config = dict(
    n_layer=8,
    d_model=576,
    n_head=9,
    n_kv_head=3,
    head_dim=64,
    d_mlp=2304,
    vocab_size=16384,
    activation='quick_gelu',
    norm='rmsnorm',
    norm_place='pre',
    norm_eps=1e-05,
    positions='rope',
    rope_base=100000.0,
    rope_fraction=1.0,
    qk_norm=False,
    attn_scale=0.125,
    bias='qkv',
    tie_embeddings=True,
    parallel_block=True,
    init='trunc',
    init_std_qkv=0.0208,
    init_std_o=0.0208,
    init_std_up=0.0208,
    init_std_down=0.0,
    optimizer='soap_variant',
    lr=0.00254,
    beta1=0.95,
    beta2=0.99,
    weight_decay=0.0,
    lr_head=0.00511,
    grad_clip=0.5,
    warmup_steps=200,
    schedule='wsd',
    decay_fraction=0.751,
    decay_shape='linear',
    final_lr_fraction=0.05,
    batch_tokens=131072,
    seq_len=1024,
    doc_mask=True,
    train_tokens=852900000,
    steps=6508,
    dataset='wikipedia_en',
)
Each number is 128 + 32 x the weight over its row's rms, rounded and kept within 0 to 255. Layers, rows and columns count from 0. The size above them is the row's rms in percent of the matrix's.

# layer 4 MLP down (transposed), 2304x576, rms 0.134, rows 1468-1536, columns 432-479
size [ 98 107 102  97 110  96 105  94 100  90  88 105 153  93 108  94 100 110 109  92 108 104  98 102  87 109  88  96 103 101  87 105  97  99 102 103  97 100  99  94 102  99 103  98  98  92 107  87 106  91  99 105 116  99 102  93 100  96  93 103 101 103 109  90 103  98  94 100  96]
[[147 115 146 108 148 127 163 111 116 110 147 116 201 145 109  74 142  77  92 107 153 134 125  97 124 172 121 103 139  77 131 163 152 138 203 139  81 110 188 106  71 128 136 151  95 166 147 133]
 [150 145 152 122 138 129 103  98 132 113  85 152  93 129 132  76 116 138 126 106 145 194 121 110 118 116  56  88 106 138  95 116 160 162 104  97 131 119 133 110 106 131 123  72  84 143 164  87]
 [129 161 107 142 148  99 185  72  63 155 156 111 138 101  87 106  95 180 166 150  74 127 180 140  73 189 122  98  83 140 155 131 105 189 171  99 183 127 190  93  83 107 132 129 179 109 123 131]
 [155 125 138 140 125 147 151 191  86  88 152 115  84 148 114 131 129 116 117 141 151  53 128 147 110 133 127 156  81 118  54 154 126 149  90 109  34  74 140 103 135 126 128 143 149 101 108 156]
 [ 78 144 152 106  94 163  85 116 129 138 201 192  93  97  54  75 138 115 155 182 104  96 139 110 124 167 108 124 119 190  52 111 103  38 135 165 137 103 115 172 118 124 107  86 113 127 118 151]
 [122  87  79 109  99 197 125 136 102 102 124  99 118 202 136 112 150 138 155 122 152 195 138 127 132 192  97  79 152 135 101 106 115 122 156  99 158 175 115 163 202  81 122  90  73 127  40  91]
 [ 95 119 104 189  95  67 166 177 135  93 144 149 158 157 142 106 160  94 155 126 117 115 167 105 145  66  99 131 190 142  89  57 151 203  66  99 175 143 139  86 150 133 166 128  82 161 145  90]
 [ 89 162  51 111 123 129  76 112 162 229 143 139 152  89 143 162 129 143 101 122 126 144 116 131 156 133 146  84 127 145 126 131 129 111 184 164 110 114 153  89  70 106 137 119 118 178 166 137]
 [113  94 155  87 147 127 105 163 167 129 131 177  97 130  99  66 134 109 103  54 143 147  32 136  82 158  92 168 157 187  73 110  89 127 214 182 148 144  94 149 166 176 119 107 129 151 154 138]
 [157 147 186 126 131 106 130 105 105 161  97 117 144 129 132 120 146 128 106 135 137 123  93 165 133  82 160 175  86 158 124 160 142 148 169 128 131 150 135  84  99  89 102  91 127  72 110 173]
 [136 125 127 150 161 114 117  92 210 180  77 127  75 169 123 151 139  98 117 134  83  73 140  85 146 166 158 159 147 122 129 100 185  85 111 158 139 117 186 155 117 109 125 122 134  91 107 139]
 [133  98 142 134 137 175 169 117 113  94 115 113  64 137 148 141  55 104  89 122 104 122 134 141  95  90 166 131 109 133 138 150 138  47 180 159 207 188 163 101 153 135 144 119 184  95  88 117]
 [113 150 155 113 139 117  75 156 121 115  94 145 137 111 115 117 148 158 166 137 109  55 123 118 165 140 153  90 159  85 133 102 125 140  87  97 123 156 101  79 185 148 111 158  69 115 159 127]
 [116 184 185 111 125 123 127 127 112  98 100 131  66 114 135 119 100 154 149 121 148 120 111 129 178  94  81 147  94 148 113  83 143 119 166 135 126 198 112 155  89  85  72 129 155 169 132  87]
 [104 125  85 170 133 141 146 154 127 161 157 110  85 112 166 109 176 114 124 122 114 131 145  35 189 146 133 135 111 169  97 134  84 131 142  89 105  63 133 109  64 157 134  85 158 120 125 131]
 [139 109 181 113 134 161 167 152 144 202 154 130  96 147 115 126 120 118 151 144 156  59 186 127  87 183 159 143  59 138 128  77 147 156 118 139 174  68  74 176 103 174 133 150 186  59 124 152]
 [ 63 126 157 113 135 138 187 134 166 109  94  94 116 125 144 145 160 194 130 104 147 118 183 149 122 166 173 104 132 124 136 139  60 110 177 100 123 199 137 127 146 142 105  60 132 122 125 153]
 [133 150 154 127 120 121 174  92 115 120  77 159 115 139 148 139 115 107 137  89  58 159 145 159  98 109 173 123 208 108 154  82  57  98  86 197 164 168 144 116 176 136 119  95 194 171  53 125]
 [156 122 139 140 110 142 134 130  59 113 105 147 198 119 173 158 101 144  85 102 131 155  83 144 114 147 113 157  92 101 118 104 115 133  98 155 185  86 126 115 129 113 141  82  89 128 112 108]
 [ 64 115  95  54  97 119  85  92 129 102 137  94 135 126 149 127 161 104 130 152 126 142 115 178  94 123 130  74  95 101  74 163 173  74  88 141  83 128 153 151  76  78 121 144 136 127 116 133]
 [142 106 151 104 183 126 144 121 179 175 104  76 164 149 128 119  75  98 125 115 115 115  94 122  89 143 149 144  84 136 127 113 185 122 128 123 104 147 129 120 137 163 109  93  68  85 136 110]
 [165  85 140 120 212 120 106 125 132 173 112 180 127 136 134 168 115 141 208 139 155 182 155 131  95  72  90 120  93 160 160  78 192 141 113 142 145  84  75 123 141  80 149 163 100 105 125 138]
 [115 159  93 184 127 129 181  79  93 122 102 108  98 151 196 173 120 127 111  95 143 102 144 130 162 110 187 105 143 165 109 158 192 204  85 109 149 119 175 170 133 140  59  90 140 119 107 151]
 [109 122 116 168  73 131 157 150 134 184 132 128 125 123 131 158 145 126 172 144 185 167 180 173 146 118 115 172 139 182 156 118  82  76 130 135 116 182 108 171 144 144  91 144 140 136 164 183]
 [140  71 143 152 100 122 126 116 162 112 117  97 140  96  80  92 159 154 157  87  78 158 158 132  85 135 104 150 109 144  93 122 222 170 102 125 188 125 134 130 184  71  88 108 132 136 107  89]
 [111 196 124 155 141 118 110 126 119  99  98  98 156 119  96  91 180 100 145 174 125 118  89  92 182 139 105 122  98  94 132 171 162 153 150 209 130 190 168 103  78 145 112 162 123 149 174  82]
 [173 204 141 175 132 106  87 127 124 117 172 187 117  85 116 154 136 104 159 110 124  45 110 113 104 119  94 163  86  95 152 113  71  96 109 154 142 192 150 156 115 103 182 107  99 170 110 132]
 [125 144  77 161 186 174 103 116 125 137 114  59 131 175 102 140 174 128 126 202 117 136 136 161 172 192 175 167 115  68 101 116 141  57 116 128 106 126 150 165 101 175  77 104 110 120 167 110]
 [167 143 115 160  92 116 137  91 142 148 139  87 101 124 164 137 176 138 126  60  95 114  98 193 149 117 144 106 145 100 142 122 171 159  72  59 112 120  87 154 139 136 108 103 163 128 107 159]
 [116 113 105 127 110 108  96  95 101 164 140 107 120 133 116 132 134 222  73  80 139 119 159 155 138 126 164  85 101 156 162 129 166 156 169 125 109 119 126  79 117  98 133 107 126 108 105  84]
 [154 120 179 106 148 126 111 152 115 112 104 136 137  99 170 134 136 135 176  77 133  75 144 140 120 113 109 158 130  59 105 163 139 119 110  98 161 131 104 131 127 120 137 117  75 130 163 120]
 [200 153 119 175 140  81 146  90 119 100 164 140 134  90  84 148 128  37 141 121 111 130 178 172  93 159 106  86 104 128 108 126  94 111 105 103  92 164 159 112  96  92 121 150 173 111 107 115]
 [103  69 105 152 105 124 168 127 123 123 135 112 136 139 140 136 136  77 120  84 199  96 153 150  95 118 122 147  67 130 100 134 158 143 162 122  91  75 200  92 133 109 103  82 111  63 104  93]
 [ 96 116  93 128 131 126 114 210  91 145 112 107 142 180 138 112 135 159 137 145 155  73 100 139 115 114 165  80 162 129 162 113 146 196 123 149 118  88 119 156 102  79  99  91 109 112  91 144]
 [ 94 132 168  83  80 187 127 139 153  94 118 121  83 130 109 136 158 116 103  95 153 124 136 161 132 104 147  66 159  76 117 208 219 125  93 196 104  97 113 104  83 171 193 157 132 127  99  90]
 [174 161 151 122 196 163 124 148 109  99 137 105 151 142 149  99  83 155 136  66 128 125  94  84 118  92 133 112 142 138 145 121 147 148 169 194 160  26 153 126 120 157 165 172 200  99 150 148]
 [149 114 168 121 132 145 116  68 166 132  73  90 150 101 159 151 119 199 144 144 164  56 106 168 208  95 132  95 125 133 149 176 119 139 121  81 101 112  96 212 133 113 121 167  93 139 120  95]
 [110  92 110 182  81  91 176 135 104 137 107 117 129  72 117 148 107 138 141 144 154  63 203 142 162  72 135  73  85 134 139 121 156 127 138  62 114 169 166 129 134 125 130 146 140 185  79 105]
 [135 103 162  66 145 110  95 169 151 108 159 197 158  66 140 141 152  85  52 110  62  71 133 150 148  53 109  92 132  83 107 172 130 104 113 134  99  92 127 128 226 112 134 156  76  93 123 135]
 [116 109 101 132 102 192  99 138 110 113 126 136 116 116 162 155  57  77 138 111 124 123 102 131 136 181 146 182 134  60 180 154 153  96  86 129 114 145 134 132 109 120 185 131 173 193 116 151]
 [146 189 125 144 153 137 188 136  60 135  89 147 112 108 178 143 126 192 122  85 130 120 174  98 132 189  71  95  78 178 104 110 136 153 126 153  71 146 107 139  86 109 107 171 111 138 165 143]
 [137 132 153 118 102 139 103 151  95 146 163 134  87 128 151 171  77 122 122 165 114 136 135 154 171  89 123 111  96 152 107  74 117 165 110  74 221  95  92 132 142 132  44 146 145 122 120 107]
 [120 160 124 112 126 178 117 152 120  88  99 154  68 113 117 105 123 143 186 147 109 110 110 134 166 156 177 204 143 157 149 135 136 135  95 135 170 104 124 113  96 159 139 125 111 120  88 133]
 [101 182  96 120 145 103 142 168  79 134 145  99 109 129  70 122 132  78 142  97 166  96 131 122 143  91 129 145 103  91 113 142 166 142 114 157 111  99 117 129 125 150 153 155 146 127 138 154]
 [108 126 139 106 163 232 202 115 157 146 153 124 103 141 186 146 110  96 105 140 111 160 122 168 162  92 101  67 153 137 126 184 110 132 102 115 167 105 105 118 149 186  96 119 121 175 129 147]
 [106 117 137 146 127  83 123 129  79 129 139 137  83  73 180 125 158  96  84 142 126 134 138 125 103 122  84 156 123 134 147 171 153  58 112 118  60  88 115 116  76  94 179 126  58  64 151 162]
 [133 174 118 153 163 182 126 162 101  72 186 155 132 141  57 128  99 115 124 154 173 145 119 156 116  90 174  83 163  92 180 152 106 198 110 115 136 126 103 124 173 101 147 122 115  88 118 143]
 [121 149  99 143  72  91 121 122 138 100 176 138 124 145  79 118 125 102  82 149  87 132 157 165  83  91 117 119 162 114 172 147  53 135  93 170  98 121 170  59 103 144 168 105 138 147 129 115]
 [187  98  88 127  82 128 123 107 132 122 121 141 180  69 123 156 184 165 148  81 141 151 111 139 168 168 112 138 125  81 109  94 116 126  68  93  82 142 136 103  89 141 109 177 110 160 152 186]
 [146 158  76 126  96 125 121 165 119 103 120 103 125  67 177 142 126 113 124 123 115  87 154 101 122 115 143  97 113 158  64 123 114 197 107 109 102 128 142  97 115 117 146  99 151 145 131  97]
 [153 132 122 192 103 131 122 171 144 139 101 151 124  48 118 168  92  76 111 155 114 136 129 160 195 152 153  96 134 139 100 128 184 133 191 106  75  78 114 146  66  64 166  99 158 152 103  94]
 [133 159 186  56 108 119  79 142 112 210 159  55  78 111 123  67 124  93  99 114 123 190 158 116 165 128 123 113 109 127 101 127  95 126 127  78 161 145 168 106 100 190 136  71  85 119 102 122]
 [145 122 148 121 109 137 109 118 118  70 131 148 172 166  65 116 105 101  96  66 137 106  78  84 107 146 155 142  93 113 115 157 141  86 133 122 150 127  98 116 144 151  82  99  93 147 161 131]
 [ 83  92 125 183  56 211 141 146 173 128 186 124  97  80 108 153 148 154 138 147 145  95 129 136 127 155 105 147 159 102 139 117 147 143 129 123 107 117 106 114 113 134  83 141 116 184 175  91]
 [212 134  84 112 129 128 105 152  81 121 137 105 110 182 102  97 134 170 103 142 181 126  85 100 143 160 142 190  88 163 148 138 137  81 157 197 105 166 173 131 133 160  99 130 117 121 154 122]
 [141 106  85 110 145 105  97 197 156  86  91 137  89  65 108  79 168 114  85 169 143 153 135  82 142  99 118 137 114 135 129 158 153 146  63 162 167  66 140 107 167  97 133 113 123  96  97 169]
 [131 110 146 131 116 176  64 123 151  57 168 142 110 129 147 125 150 128 163 171 134  95 140 176 170 120 168 146  77 133 165 114 142 165 151 123 138 125  81  50 134 176 142  83 108  82 168 161]
 [142  90 151  67 138 163 107 157 124 147  78 119 149 123  86 114 191 166 184 149  74 115 138 108 110 134 126 131 152 134 103 143 153 186 149 126  78 113 137 123  95 139  80 127 118 128 134 151]
 [109 141 112 105  86 169 142 174 150 157  99 146 125 170 106 111 185 130  81 111 131 113 204 184 117 121 174  88 125  71  79  95 126 172 155  95  74 147 201 168 110 177 157 183 104 145  81 169]
 [149 158 114  96 132 139 198 154  97  85 110 165 179 136 117 182 127 135 112 110  96 146 162  78 135 115 179 175 127 117 163 122 123 162 130 131  99 199 101 150 119 106 139  98 102  80 112 202]
 [104 143 209  93 166 185 169  93 137 120  68  69 167  89  72 102 142 134 100 107 182 126 109 174 131 144 142 152 137 202 138 162 130 143 127 142 162 163 133 108  93  87 121 134 106  73 106 118]
 [ 85 133 136 107 116 168 138 180  80 146 147 106 117  89 140 155 133  87 140 130 106 151 141 156 181 129 128 124 156 132 115 190 140  94  74 116 115 109 133 126  94 124 156 188  67 118 112 168]
 [110 133 160 160 143 144 144 129 118 113  79 146 135 163 146  81 112 120 126 111 122 110 140 138 111 117 154 110 126 136 149 140 131 121  56 131 174 116 132 124 164 146  62 156  68 136  89  91]
 [123 158 113 133 191 173 123  92 124  85 145 158 145 144 138 102  91 144  69 102 181 133 126 114 133 156 172 159 137 137 134 171  81 194 146  99 154 191 149 111 124 109  95 142 160 184 133 121]
 [205  82 134 153  84 152 112 143 113 191 117 128 176  67  90 118 132 127 103 132 119 114 104 110 178 128 159 154 131 165 122 190 102 129 130 148 118 155 125 142 153 152 106 118 122 104 134 119]
 [170 112 103 137 150 131 121 156 133  86 104 118  97 188 149 122 199 134  76 170  99  99 130 116 141 174 112  94 172 160 120  77 140 137  74 153 163 128 167 108  73  97 104  92 132 109  79 102]
 [118 205 112 131 115 102 205 143 152 129  83 160 104 104 123 136 144 135 112  92 131 128 121 141  65 158 187 133 103 149 125 143 150 160 126  65 140 140 114 110 167 208  92 190 123  94  81 142]
 [168 181  27 130  61 148  84 153  91  94 182 149  98 160 159 113 106 142 164 168 123 133  95 152 119  74 144  87 104 131 126  90  86 120 153 137 127  87 154 138 142 127 102  85 196  79 144 101]
 [131 187 159  76 122 102 164 150 114 126  69 135  92  83 120 119 132  85  84 163  80 139 130 122 116 153 198 133 149 151 160 125 103  64 150 177 142 133 114 156 125 179 141 147  95 119 130 151]]
# layer 4 MLP up, 2304x576, rms 0.137, rows 1469-1537, columns 432-479
size [107  96  99 109  99 107  97 100  82  91 108 139  94  98  92  97 108 114  97 103 104 104 106  79 107  73  95 102 101  82 109  97 104  98 102  98  98 101  96  99  96 104  96 103  93 100  85 105  90  95 109 116 100 103  83 102  91  92 102 106 106 109  88 103  99 101 102 100 105]
[[141 117 113 124 155  68 165  74 159  78 148 105 116  97 112  94 165 169  98 120 139 183  52  93 140  92 133 145 105 133 100  86 124 185 117 163 144 150 143 189 144 137  60 133  65 169 141 119]
 [110 147 163 127 154 178 116  90 147  92 121  93 163  97 142 191 166 169 125 189 122 147 102 130 174 126 185 100 168 103  92 100  64 125 141 143 105 137  93 110 123 147 101 173 104 148 142 117]
 [ 88 118 182  76 124 163 115 137 116 156 145 137 149 100  76 146 133 164 151  74  95 170 161 136 152 154 139  86 125 116 193 147  67  86 118 124 166 117 139 136 117 107  67 126 114 118  97 164]
 [199 106 113 164 150 122 140 140 154 137 136 135 116  85  85  93  45 126 129 173 172 113  95 138  96 124 108 105 106 158 126 139 175  95 134  48  70 155 151 115  98 163 126 118 105  74  98  64]
 [ 97 105 113 156  99  85 188 147 201 136  82 110 140 141 123 112 150  95 159 184  73 109 134 106 126 148  86 121 138 154 152 102 136 204 114 110 150 123 137  67  94 112 148  98 156 120 186 153]
 [103  74  86 198 127 133 184  86 147 154 112  61 119 163 163 149 151 120 128 107 171 111 129  80 150  96 120 110 119 110 116 165 148 135  94 157  73 153 151 138 110 168 167 155  92  82 139 152]
 [103  77  99  94 102  97 129 104 142 101  97 153 160 122  94 142 158 117 167 112 160 153 155 140 114 176 174 141 109  58 213  79 113 107 151 110 110 131 184  92 142 152 107  83 127 162 161 144]
 [163  53 112 152 124 114 147  85  98  67 112 102  98 137 134 109 120 152 123 121  93 140 114 121 154 104  95 103 112 112 123 108 107  39 133 137 180 124 145 131 111 109 122  84  88 189  95  92]
 [121 161  81  66 124  92 120  95 101 124 134 160 147 188 158  92 127 130 198 119 117 137 162 163 152 104 170 144  95 177 168 194 114 132 126 100  84 124 161 125 126 156 148 137 167 115 128  91]
 [127 168 153  93 108 127 143 165  76  94 142 149 155 109 159 119 117 111 200 178 117 116  76 106  95 113 165 104 178 123 157 101  71 140 124 121 153 148  94 131 125 156 129 129 107 120 138 132]
 [ 95 136 107 180 162 119  92 105 141 178 101 124 140 113 113 113  92 138  74 137 153 108 135 101 169 115 170 128 101 148 142 146 114 117 159 107 152 123 100 225 177 142  79 149 164 147 127 128]
 [ 52 132 137 139 149 102 144 132 156 120 131 123 104 104 135 118 106 180 150  59 138 128 163 197 135 146 117  98 121 102 156 129 145 124 160 120  93 108  94 127 181 130  82  77  94 152 134 135]
 [125 160 121 151 104 185 125  68 143  74 110 147 183  78 109 160 121  99 151 112 146 138  93 150 127 149 168 160 177 114 152 143 190 137 131 149  79 125 161  62 137 137 154 117  28 144 111 151]
 [169 146 134  50 102 129 153 151 111 125 162 115 133 153 130 158 135 120 140 101  98 130 115 146 126 141 155 114 129 140 130 184 102 193 114 126 119 152 141 145 152  89 119 104 149 133 138 120]
 [120 136  53  81 166 124  82 172 108 136 141 119  83 106  99 143 120 207 100 215  90 146 109 168 116 126  93  98 115 126 112 137 119 105 136 119  70 203 134 168 164  83 140 178 126 140  99 101]
 [154 144  83 135 118 134 186  32  88 119 129 136 157 171 159  50 189 169 122 117 152 143 110 155 181 105  81  85 175  44  88 128  88 137  73  72 112  90 163 171 171 187 136 151 113 128 118 117]
 [146 123 132  91 119 115 138 108 118 118 104 144  94 195 120 150 125 116 111 149  71 107 149 120 109 150 177 168 188  98 152  96 149  92  94 171 123 156 105 102 150  87  23  83 136 172 122 170]
 [ 87 168 136 161  94 152 141 136 115 102  80 156 118 139 104 173 136 125  90 132  61 177  73 165  81 113 105 167 187 191 124  85 167 142  87 109 122 142 152  78 168 125 106 119 125 106 134 140]
 [120 159 158 127 141  79  83  79  90 146 134 168 129 154 107 142 163 171  91 171 103  78 163 163 140 111 155 150 194 115 102 126  85 132 119 122 179 192 132 107 133 135 144 155  93 162 173 181]
 [108  85 139 179 148 142 151  83 192 148 132  98 164 178 125 125 150 100  98 127  83 129 124 107  94 101 139 176 123 122 169 202 143 111 118 119 164 164 130 121 164 219 146 125 128  72 124 114]
 [ 94 140 147  93 132 111 153 126 168 138 122 156 121 141 126 117  55 151 121 170  96 117 183 119 106  96 152 144 150  95  99  90 114 165 139 157 137 128 116 122 163 155 157 131 152  96 175  99]
 [122 110 140 123  99 124 121  87 171  94 104  99 158 116 143  85  89 157 114 118 155 128 168 171 130 120 100 116  92 110  85 100  80 126 200 116 158 100 162 164  76 146 201 101 138 136 153 139]
 [ 79 113 118 115 130  87 136 129 174 134 157 153  92 136  92 159 128 129 109  98 104 170 141 123 154  86 130 146 128 176 133 150  99  94 125 124 102 113 137  80 188 153 126 171 133 133 132 166]
 [ 91 114  98 143 153 118 129 137 127 153  96 133 195 149 135 151 103 147  84 150 105 144 151 140 141 130 134  97 110  99  88 187  97 117 152 127  92 100 183 149 155 132 114 170 155 155 140 143]
 [ 88 129  89 108 140  73  89 104 122 152  96 100 141 144  77 133 134 129  39 143 110 167 111 185  72 190 122 199 118 135 100 177 115 101 164 138 170  56 165 138 146 151 119  95  86 127 184 152]
 [ 36 223 140 120 139 136 160 109 113 101  74 150  93 196 125 148 165 128 159 157 139 201 158 133 114 171 133 122 108 125 151 140 156 112 123 107 132  79 120  96 172 163  94 183 149 160 153 129]
 [146 134 116  91 115 154 119 124  84 112 118 133  72 165 130  59 180 145 116 122 151 151 156 121 138 145  73  74 147 182 125 125 140  65 119 154 100  90  86 137 168 141 130 121 147  88 115 138]
 [140  74 140  98 104  73 132 111 150 113  68 148 219 100 161 136 131 134 149 100 164  74 135 104  64 127 131  89 154 214 193 131  89 116 153 148 165 173 137  76 126 138 103 111  92 144 144 126]
 [117 154 134 136 107 153 181  92 128 119 123 124  52 134 110 183 140 119 135 138 137 140 132  54 113 109 131 146 148 115  84 163 147 203 108 169 100 156 142  51 116  88 108 108 160 158 150 119]
 [115 124 137  56 116 136  59  80 120  86 162 181 116 105  55 121  91 156 110 131  92 165  61  86 156 111 123 102 109 135 151 202  85 107 128 110 202 171 108 155 166 181 118 129 156  74 160 178]
 [101 128  95 104 153 149 134  87 133  48 113 147  79 143 126  78 175 155 111 109 111 118 140 112  97  91 135 126 133 162 146  85  92 130  69  87 203  93 116 153 177 147 106 172 144 149 111 111]
 [177 128 165  67 157 119 115 124 188 130 154 166 139 143 112 131 151 144 148 164  72 130 119 106 107 101 150  70 130 126 239 111 119 116 153  85 111 149 129 155 102 146 122 166 146 135 114 118]
 [152 133 141 152 138 165 169 126 118 115 116 132 134 124 140  85 132 156 157 139  74 181  85  90 166 109  57 177 156  94  50  89 139 101 126 145  85 129 151 111  88 229 115 104 153  90 149 115]
 [134 162 132 103  76 135  88 128 149 117 108 133 172 198 154 134 136 164 153  76 167 133 122 154 128 103 179 147 133 175  88 185 124 176 117 155 151  75  74 122 214 122  60 138 112 138 103 172]
 [137 114 114 142  92 127 167  66 188  77 128 151 152  90 140 165 198  81  91 118 173 195 144 154 117 108  86 176 128 102 167 142 142 133 118 114 108 111 101  83  86 165 136  74 161  73 112 148]
 [ 87 100 131 148  79 138 212 193  90  87 156 164 113 128 128  81  81 161 157 102 161 101 165 106 121  99  90  91 137 107  89  99 122 195 153 133  48 151 109 128 136 126  77  86 171 159 131 148]
 [160  92 167  90 120 124 151 101 103  71  75 150  81 118 145 161 104 153 177 112  85 170 139 146 159 168 108 137 135 141 170 141 116 122 152 134 152 162  86 171 165 141  82 108  75 150 185 132]
 [ 89 130 144  73 132 108 171 136 153 150  61 126 103 179 173 141  73  91  92 146 181 164  90 116  95 208 170 172  88 138 131  85 111 143  95  86  98 106 154 140 150  97 109  82 150 141 126 122]
 [176 151 152 161 101 119 157 115 171 108 152 123 123 149 114 117  80 163 132 123 169 118 102 132 116 127  87 127 146 189 111 144 162 134 162  97 126 113  94  83 124 125  12 126 119 147 137 103]
 [122 116 100 154 114 105  51 116  67 149 125 133 152 114  95  99 101 145 157  95  96 123  99  87 109  77 143  83 169 180 122 135  90  60 143 110  97 129 124  79 128 102 124  97 121  84 141 117]
 [102 142  84 131  21 185  91  91 166  55 123  85 132 111 161 135 113 216 145 142  75 129 122  61 110 126  70 149 155 100 112 207 121 111 128 160  38  55 128 125 161 163 189 157  78 159 108 115]
 [134 124 124 142 159 123 122 169 134 152 102  97 132 148 166 114 112 199 129  56 115  59 145 142 181 102 118 142 141  94  80 130 142 149 121 120 141 101 157 122 111 150  33 188 118 128 109  90]
 [162 109 101 164 133 113 132 145 139  90  89  85 146 178  98 120 151 105  98 120 137 195 191 103 154 128 139 119 112 166 171 170 122 115 102 147 151 133 127 123 130 117 124 144 120 145 107  97]
 [191  63 199  98 132 153  72 120 153 100  98 123 141 127 146  92 132  98 156  76 109  89 156 113 111 129  90 167 108  33 144 155 153 147 105 119 137 147  68 187 107 149  66 109 178 156 145 132]
 [152 154 180  34 117 175 117 129 134 111 151 185 125 128 106  66  97 131 147  84  74  66 113 130 144 108 191 130 143 173 143 186 138 136 120 137 118 106 173 171 110  79 101 131  57 121 135  72]
 [172 181  92 150 150 104 127 141 134 118 134 108 120 136 124 133 139 160 185 134 109 130 133 118 190 134 115  76  75 133 155  67 136  95 154 113 189 126 154 161 151 134 138 155 172 102 135  92]
 [123 126 175 148  93 123  82  96 180 167  84 128 159 144 171 132 103 149 151 151 173 115  75 114 137  97 154 134 122 131 133 141 177 115 107 101 113 161  52 190 146 128 107 161 118 139 133  81]
 [131  64 149  80 157 190 128 103 113 168 135 130 142  97 171 113 117  86 155  85  87 110 168 159 149 127 115 101 198 135 118 126 106 121 165 135 112 104 147 136 107 210  78  86  86 139  96 125]
 [119 112 114  79 151 107 189 121 112 144 141 149 110 160 120 152  89 135 141 126 144 119 105 122 219  96 119 158 153 142 112  97  81  62 157 161 141 143 128 192 100 106 135 163 119 105 106 179]
 [123 140 111  81 166 178 132  54  78 149 138 139 112 196 100 145 144 164 138 206 120  62 188 113  58 183 109 138 119 118 185 121 143 123 102 107 117 176 147 180 110 143 138 171 127  85 169  96]
 [ 84 157 203 140 177  85 175 114 185 116 123 119 105 145 174 143 180 154 177  92 139 116 138 143 111 105 139 162  89 141 135  57 148 154  93 183  75  80  90 127 113 110 189 139 168 132  86 109]
 [165  80 125 167 119 118 175 115 145 127  97 112 113 170 131  58  80  66  32 107 109 115 109 162  95  76 124  98 127 140  94 122 143 109 130 117 159  95 119 110 143 131 128 151 175 134 137 174]
 [128 169 151 103 110  74  77 144 131  90  70 148 158 132 198 148 139 113 136 120 110 119 147 133 141 125 106 129 165 114 105 125 114 122 150 132 122  58 149  53 175 148 154  59 122 135 141 118]
 [183 149 161 122  89  98 172 155 137 129  82  98 184  49 152 144 146 176 152  87  79  84 128 142 144 102 151 113  71 122 139 114 116 176  78  48 173 220  68 109 123 113 174  88 150 130 127 143]
 [153  84 107 125  91 156 149  90  60 155 125 134 143 126 139 125 149 172 182  99 156  92 196 117 138 123 116 158 119 117 142 148 108 114 104 120 101 124 141  99  69 151 136 123 137 151 156 127]
 [ 84  59 128 163 140  88  52 117 134 159 122 104 154 196  93 131 147 164 105 139 144 117 150 134 133 220 108  99 154 137 116 101 108  97 145  82 115  96 115 102 130 168  87 122 141 155 116 157]
 [ 89  75  78  93 113 164 113 105 134  97 104  85  80 102 189 144  98  80  93 165 115 108 127 127 105 161 147  96 156 131 142 124  72 116  85 107 109  74  75  94 165  76 171 145 193 100  67 124]
 [107 127 174 138 110 124 109 156 120  95 111  93 123 185 128  82  58 177 185 120 125 132 186 157 151 124 215 134 147 112 134 153 109 101  95 180 127 171  77 133 171  61 106 169 163  99 109 106]
 [162 136 127 117 102 165  99  96 137  86  85 126  97 152 128 127 134 187 123 112 175  97 146 140  87 107 118 161 128 152 108 197  79 119 153 125  91 166  83 104 125 104 103 111 149  89 131 142]
 [116 174 216 122  69 125  99 160 142  98 167  70 117 103 110 141 106 109 117 172 148 100 130 100 168 158  95 124 175  97 123 138 104 141 178 174 182 206 141 148 194 108 104 118 114 147 127 176]
 [165  73 168 197 156 135  76  97 135 129 122 139 131 175 163 113 172 112 144  72  97  90 120 101 127 142  75 143 101 127 184 142 144 160 157 189 174 146 115  72 164 142  92  86 102 101  99 105]
 [139  91 165 117  57  87 122  61 166 117 115 131 103 136 106 140 111  77 134 143 130 152 140 200  78 109 174 107  99 104 154 125 126 134 107 127 146 144 127 107 129 103 148 141 131 129 103 127]
 [125  90 119 106 153 129 109 161 106 115 193 120 101 145 125 181 130  98 136 122  92 138  51 147 137  77  51 108 116 106 116 145 124 103 112 181 141 142  91  75 126 133 154 142 188 160 134 164]
 [132 119 121 116  98  90 207 115 181  92 121 149 139 178 149 117  94 117  88 133  98 110 137  91 125  84 111  94 149  72 149 139 172 132 122 172 110  95  90 201 161 212 115 137 123  92 101 114]
 [ 57 130 175 110 116 118 152 128 140 135  98  79 164 122 197 129 122 149 191 140 151 137 106 123  50 125  93 155  98 140 112 129 152 137  96 107 136  89 104  91 129 143 172 166 179 188 149  99]
 [ 94  74 129 135 126 144 126 135 123 105 146  79 133 155 106 106  81 145 142 110  82 120  88 155 150  85 147 158 137 121  93 154 123  77 156 123  79 118  93 135  72 109 112 160  95 155 176 136]
 [188 108 136 119 172 142 120 148 161  72  84 139 108 112 125 143 199 128 140 145 128 150 124  79 129 121 101 103 106 161 167 146 129 140 141  58  82 160 125 180 169 133  76 143  68 111 102 122]
 [155 132 105  98 123 152 172  66 113 113 136 153  96 184  99 181 106  85 124 121 160  96  77 131 161 205 125 132 159 127 193 162  93 123 111 135 134 156 179 127 160 113 162 103 134 151 164 115]
 [192 123 112 142  84 106 111  95 123 104 118 173 158 141  63 144  79 108 156 123 137 110 130 127 181  70 105 145  85  84 143  75 136 105 109  92  50 163 105 125 107 139 100 109 164 109 147 174]]